config.yaml
head_dim: 32
bias: "none"
init_std_qkv: 0.0503
init_std_o: 0.0411
optimizer: "adamw"
beta1: 0.95
Each number is 500 + 50 x the weight over its row's rms, rounded and kept within 0 to 999. Layers, rows and columns count from 0. Numbers have three digits each. The size before them is the row's rms in percent of the matrix's.

# layer 4 attention output (transposed), 192x128, rms 0.115, rows 182-191, columns 0-127
097:511467518520472474515443527525587486487398555475545547449450505409488570476413435476495568592497508441441600537466562495542450515373483453487424549531499480442543559481532517561511412524615490460512447422547522527424508558450491506498532520449554512412445499525386505561450572475512437516541456389397535462473530464562525517489495527474522516449484466457524529473567508419441491616490
100:473443429455466466467476465422560536417544497514546531521514456486470597494505491534511458561518509486517524555509525465433439594561481542511490489471524592506644447504569458469529387501509439414478516512512618543476464534451501451452525574533441557410452547492518519528540498527547472555608441484372519506467499362544544569521460501489486606482535491485461534462509612515462447445540
104:515516557514589453552448520519423534444500473419508512562445555497528497571459500550527491490549501455472541499465514559560463634446514568474456497555580537476435472432512434551532396441471503435500455453484514500411526627532455468520427475443442560471530491586575447447410522491490533512489428490534559455530406542500546528584492463537495486464515472573498437493565526422526527529660
102:478494441483498454398450445516582563569444521626426463441541448507552492474455477511477583490503460512477553472435518596599432440453525562493544426506524500455533593531569549496572604526466497465501484482488489491498489373600560513434568529525530535521414438486502486482460412551468570488514575428480477533427514464537506549511546475391391442537533529465516449569484488530473491521530
099:431458455442482450482413493473565583481469450524526472458540475486494560548460532523483544489517522509559549486431526492469475533401485549526534528476576562475533576489603481521471411492481556417531489476475512520413456580455439529464534517411463583381468477547483547436414506508468489446583447367483505449539497400599478619538489489443545504432461480460508515478585540444491452581546
103:483518568482503527455487578520629582576500580438478490506512572480548482513452468525521455540413493538403462474485437528533444469434538531478528491470513455566512569426519529539495497497621439400502515443533539355421516543503519555515544532500546515441508494491354577527523491488500507434469532536411543520531466483527592492546597519496538512556433495450502438544560620461524554480453
106:552467569441594526588573495525548551479526511500520520488493497473489509517513509426429411535458403601471456570485489458570447609501494484474480590512555479507580536471537455469454458471545488420503516485545541412518481471453436419606520451542543492461566484511466523529458501454452481565521580547508495362542445630551532576483558442436510414540474450452493439418515546486511440523478
109:545488569515428489501456547563496477437469540443492555539467431530479485367540428584514504494448529465482529559505459546399444479510500466560492371520504470461404470532495560544498599490528481478447483403467527512560508539550546536488474576578542473537412593482507497488525389505543486448487512532580541456466484470445540477497446421513455587575565515579550582587451451535513543514401
115:552488497498475503469539502523533514530387519436517496547526558480451575576464485474541455467493521430579425526542508588459518512444488463484475570452405454495538530616393449425480508430543451526492493541468511569500510494434525389545502485510519514490497466481412458541576496519443394408457516445483442522486489463546462544493420570487669480486557461510508547410478454447530427439406
100:483555473478467573414515500474501494488560481484507419527527521628523505448540577516437540493468489486496583495511442520525455417443532515456476430502436448489428539467585568511407412544518593507584491478493550513500544497401496549449492559405528485486452586491473487458481411488497439474466421443509534595531454531476442462585482474465516620525453492456540515555452420452536485619401
# layer 4 attention value, 192x128, rms 0.0643, rows 183-191, columns 0-127
101:526602529560502540498469557595440545584399500417442459512448536521481466499471600475522483432535505495528491468489555438564548409431488437405533557491544377444441558478503532437453568497472534487495520505472413517490483522549485564522429443461575481520525526507492521557531470575407486433400513521560533517579534530491508495442576476512427434465511427468543456503614507418570471545475
109:495459531499423562501513443446485459564469519541546510478618444601506474409546519452446538505461463547561504533539488456486482365518427458479551402478479517473487512505514580509442551547561486545496468532490491479600501404500565551482593473535580507477472528405458603505528496494551369489474538499405459498466601465460428509467510513456581504532436470493474542477417458554393439490473
107:508520512488481526561494522474430516408579582454587527496473533463460487505567504459480463512493533484508451541541541394419541541506581477445432585472486550533510482521399398508423425448435450471448522467451471400509501554415419426530495618482479339477616541492479501486470532488493478476492465532499521484547505507456506453448465469505606569460486533531476531495518489419560568448407
101:487587519492493543485506519512450477508562576463458553526410531536513454393526531420504475524566435552504458501561454400571505438563563432435452494556480463512501458482412532407450577498508472498476535536540480551585597484538507486522526512535499356540473480468504461534604437491488484511391532557476583631514530486390489452396505505546413484466556470526475485494420542476534503483505
109:473449442513518558459492392460428478443463506513533513523490446560415527430483522451472552445602486472514547539413487395427518532515438427550418576557577536410479447558485517470502458483424564513431467494455471560581504466496481393527484498529505463502500507482465405476496451506420497502537438463571426561490460481529422553416454471497415389458596507537479516477480457522508483622504
109:461519468602392468410467567517505529542445532453478539485551457523524465484474539569577576420591521432473549494464434485444491404482488498507493457531470522396428463543477631536452540492489512514436495510449501516514553571523521553446493599474462536529428527504545548519509476465545452409522480473508508616508569460405455486449378538518530517415557519585470451522450418423466534525514
107:474438429478569446503557471437470564494557466536555497490558486469506448649495569486444465505570508480466392566500526530556502514527477509560471636457496565540618538516500430478471426454438514532533437520544478482416477462455450441510514447416464573517533408486471476515459650493509501547490465423405404458484496498521469525482593529509562457442482510434478437464542486446478475476540
113:458532519538510467467468476562449508511542528550481543497440432530566435439512496551423517511503494535399552486435469403556496535580472510549497469566565519498504516378611573555437527557421511539524458466508508454574492526597479559407486521552504459482528516501533538510416500505467588550566449525516510453502529544549560485491570472465282545523445524500462464527517507591498553578518
099:501451481496509489523449414487476538490427512482464631519496518478525496511447468506573446528484441479476508545456563512501503563536490538587449516576536511509512462476407406464559512480454468493464474477491497466474542531537527376601446509578457493515476422444522506466594647520505488544532613499538454436490573455466461499429572505542569376488513487498457476432518611496540545406613
# layer 4 MLP up, 512x128, rms 0.136, rows 0-15, columns 0-127
094:436498540535464605441423442481580514534507581525462505494546640504467440586568543524516453484482474487486450496459480410502548489491445519473563537442401502495516555398521435440548546481497486501523401467457550496428475558550648483527490517509573468455422556454599498556396470483502441422557524486490489520474598483574422458484510537473463437503446468506531443491533508573483512496428
104:524625483464595481469543459452548474453465448569496479511519463534478424556513482434449543558530507460504548510550497484522449474478531465471581380460556449475483479428558502436574524490552548579510442480454491508531464547504497456575478488521499439459516517560500504592557491614435485485526387593554463387482602442605467532536491611492455455430493471395523431546485455470493484545494
093:488499443486571445492437489492509413421570486623503464531445430506494545497676458468544465560540539490534548412503554549495570542410581477488484508494498499598492477515562540547499504510488531524555442408458560586509494471540476555533480455509610471462453598514533443503492473497501439466543458458512569385561618435591515469540512465430462530494559524552571514493511458487462509481513
101:450584502506407487502482506503505486571488502497539425464498575511632593458478520495536457439585528574485481501480504461573506482442514461556586390479476421470535464540447497459445436475591483610456513554552536415487515522514543495477518519431451525452387493533468501503432562498558504521451517630516566496465538476454497564553475513457534470464581520452488461548628539463566486580412
112:445527506577534492566469448446476486467507567484448460412411478504510565542505459487399478553456600433422448429481543519500507576508544469501411531559467459420557552542505514524473467481571516528478511566452650550517462460480496427516528519392529511470494558493539485483523533452551450478479406525533509399446496514506605491417549567533508482495536447570570586577489457539598527523421
098:406521522505506547487560517452466431468506535466525509548430570459505470525488430447447421477489530584496498485464565610446440502521433511555527510517596478542522456506548489545422530455454512519514521449391531451689331527477517554482520463493514386552459524548500579498487452553539485472438506511539558512511490464465585571492552569374526500496477467565535474530503464491549486493452
100:460451510539495476518400505420452539460599497495492536509584599608475481558369470521498473478427511460579530436461471499476461440519468446516486473455596451446468623510528459450526514398462350480470527516557608494483444533440498479465513493500468429565412522457510507479525488532481521572520510485484539576419545451416519458508483549556465528560528475551488496471491477431479606567514
104:478504489515476568498520558494503530493503519532535508494502526427454451563553469483469519375495503558510528487475422391390572415501573405562501567524567513513550555461533536424562482500553382511511530502393547443521518503431556527513546469488512462504497625556589504514595487449490412499473436453552544508525517417546567458461458474523522493546504564582500567558617418500482500537569
108:372532457486428507527441445492491501479577483459469501425506515521516508529574442497449414515512552531458471417447483473540482508575431516548492401494478525435573495550470516493523483504473497454489495465481506563586482487443457584416458554493423470507482422443588479467576555491406548401514405506464592542451591359547505464467462570478424444429558510485541590514431511539465494504528
106:451572507536533597528428487472522482516464557519493473362550425508545564572436516516430506550426471550482480480479561498489404557519536455518523478480507421482510485479497549554495512505523527552460633560524527472481427533520582436407408574496559439483415542609517495489476459567517533498623506512441503513489481491567568447434532595475492361528456492530529605500503502448491515516515
103:493568439502524489440538469453565525486566471549428475401547597482525561492491504492538521476559467529432513433601472460585417587506606458572409405515520503571555537550560530471484442483489519473501499588452530531431503457469528536406544436410522451590500513520501462530426496412595558579464484553526458417408508464462490494526489582452533525489470488462503497547471531473589531550452
107:428581527491576474505435530504571507516501536549453423453559559517497498488549474558533515559569518523420483518480501476476479507506455552535507580550592470466487533495537525514523485467499396546611443495534585588485525533531559475469433484443466540496494457590637453524416455443517521481610372539519532451373475499589542464446475499463483452430558487540554508580477549445510474588513
105:443510511579495554513392496515515530475509511557483513508617427597543483487457449438547505555478553433539493463491348537503377643411473427421528481415448507465438460439518479534520567530576437513471483561582474466525468469504486495475469507510461508503425522455582478561501516622543491494487448465493532505507459531538553584456505605461538527563530443471540501538551516517413501483519
092:516506528472434504482408450402456530514578540473589466500541521480448472550432473438505555533485520518552601531497525451553455507491418382468444504417430464496520538444384471519536553432551509532573543437533517520535529500403429525587480525541515387560467489479609539422517565504460415527584415516398500510469504497504571508469476542441526582518604460519483537477455483480514542487498
100:500523448446453577582489523498514487524441436575505485548478472509491508516474463430479478548486490501511566472581391463541469487439429504480528439530517484559555575518526478298538495600493455593479487528573479527479445440546460471538505504446467524478480484564497517622621540602535480568488360550531543463456501504482532495464436496488492471607410461457518468559466533494551467528492
099:484553546526509553551500498496492537449554455544463521487497541500434405479466432488479574471442513560541512388569471501512559450490542497395466463462572404447549594418537544509494529385494493503544483538469643450485410519490445433520383507535430453565583472452505464471523504482544546586464556502449593534529584460583522448483498585539521469555530472546538480520547481524568469568480
# layer 4 MLP down (transposed), 512x128, rms 0.123, rows 0-15, columns 0-127
095:581446562572449531513533495539455496538496525404465517490421499524450376528482538599496515393490482497528464495533524516504482516483422461492505575425508448453539448509425527523386491481440582472561508614438449463454635532494603532502405514473557512548473437437453517514427499519542507404477550516514392440469512453509416481551569566529511542464474522490458508490457560563428455482505
104:456503451536546498511517548442447459479544448585525458534568512563529541594505461476474477496485551529479524396435488563404468500507541495514573454391395551506443459440535495473482558556536478577459555498409557589489537482623520438441450552512425533512520441475520550501435501506441509418503514445410450585534474541515584487512562510464498504455438506542390463454584479514494480570395
095:551504424439542410510501545559429494498557444607438504495443468453536362470496471447512516503520381404477440515661475513451401517457524546597621528439494509536524540481550433509544527471529479457532448477560554539524511515494493490441468484475546387532537503465498526500510476517546503556546471442463416485537572554506502535538493470499535535482588529458478475393431506591493501520437
094:559461581508571506543401517571432503523532453455481491483499583483425504510497488555457458512538465519583486462464543503502532490520473515505447478521515510544522493557565493455489467474484508471470472586494525510490595504538552513538580530457405612501340479435467568532465442424474448405450603591495546452420463560518481492525573608518501549478606446609413547539516518552506460451485
107:586542439530518447478546555488473586510505514434459473486537500466542501452411492491465491510593498539560489488458581489479484425501455495526455554560550528487503469566494480595464416623438497556498502577586458433421489417557460466550616465497506419487541526519556494450550565463522561600551468602479532507503424557472473524377588453535431558461499513564542429482532447485446531467529
102:572493441546434525517510598513504539584497428476511559467518497491529504516510481569538457496500481482552496503431526533481538548456544567545423526591555420504550495512556477483469522494550532544454637532530482517586427525396599513462474501419517526588453456499583523403480485460528458498509578561623568553495582459505489484559479498540469451503584555514527553472366534469518403531578
107:484508476509527500559515468481429456571468514478636450428476440534514437493485562514407546579459531556476533568515402507541528513595558451465553582451608476510474483557497531488490504510421554445543527515482429533458497511429509424544593586466543504563478505503438533543467533573414497551517561516568697574534469488512489523452536525491472560495474456490572512435503516514486419464548
108:451509477498411515444414543473560483489473473397494539399541480493437561514561531541459525468492414434497452534458497468583514508479458528502508501485540467430491456469483514465463512514553466557477532475538489491522425450488571429455570518417496474510414516514544471555553570506497486511505592512577544402524376531508593472453446455538526476565568574584487600526460420614477461443636
107:509498521489530442511506454488546528559476582453527523479480503502510521622540507481530525544534488575535590546564503516497472453416473491543420515636480551506460572474590552503533522479464448518511527465524594416478484467492403468475530524514466581461503446505480434523548464621445554586458492453484442620557500521511510485635498622509544489556447523526566493531626467493435581460495
100:525477582516496488540504545528541449474493505383411373452496541509472472493542509586450581476417434518574488587557462561489445470496482506617539435463513564533513450455462489558502467546502570536548557535463472413454476508529582489531559458502580536477497494500454512417463454476446625460549565463412454563489464574429582466536435549487511417516476495600464537415524525490517480470457
101:560562462540606456464586501533534582455546328520505531438512588516479538533509471550495487453556444444483469485498434478601462546469445455586437454447455496566473508467462492480510448490550535401503470526493463460419548467512505551456560527549455518562489530472430458487528545426506504432536521468570479492391480440449420463539481554538441536520558478443458467481523555442529498593634
103:424461490528539537545406465457610471500404538424528498541573484417459491486567446506489454516530462547532446553487488481557490549440461462498457532562428469407521539487396511528520401438586549564587463408562491504546548425401460512479540553483478570582520494519481502542432464467567557516473481543517464518436550554485606512427511525551479480441474626488499550511456544408520514471478
103:519426491547466531513453495486498475465467523480526461513581496463402397467456538520511523426456527457557525552538472489479469528510524375457469660413504527509433491508462524473517550528552571372453593514580417552465458607471408491537523444563517438607508485510477495490498507503511473478440584502537472483493485445491481499443599529491534558576559445455505498420571551505436527548595
096:453486464468389515516457389562476513510529465493539529475497467545508505476509545550479494421459501494464508507572492497462451525503631534541379563465456500493448469405515493536453456484469475551558522399431533502541464537453415523508451593474523571461466462608562538347523523579528497510488540463379473436519500506498464463450445528519473495527490591443388477412448511498435416533490
101:418487526528446434482416480537592474417603471477467395493438486535476504460534499502574558436586498498525447473511554453453500524478463634561486480521578430579443407468461559591568470538508430457528549465522531437558473469511468511463493478459589508528481481503473553515567449506443507478530464556497479501477534553369533552508446480588598569539503517470450438440441568585514537515458
098:620509557474547468485623454522463438568492552573544432455484404485509471529465532488428468530455432512534621548413455510470492578467480441600532507549517614428445549517573519516507535528552518498522460521579428489504561517537519468452489546482456567425561447510488464630483545482437539554547516515503586494575521497537462499556568496438510544504469487421490605539492565535511476533437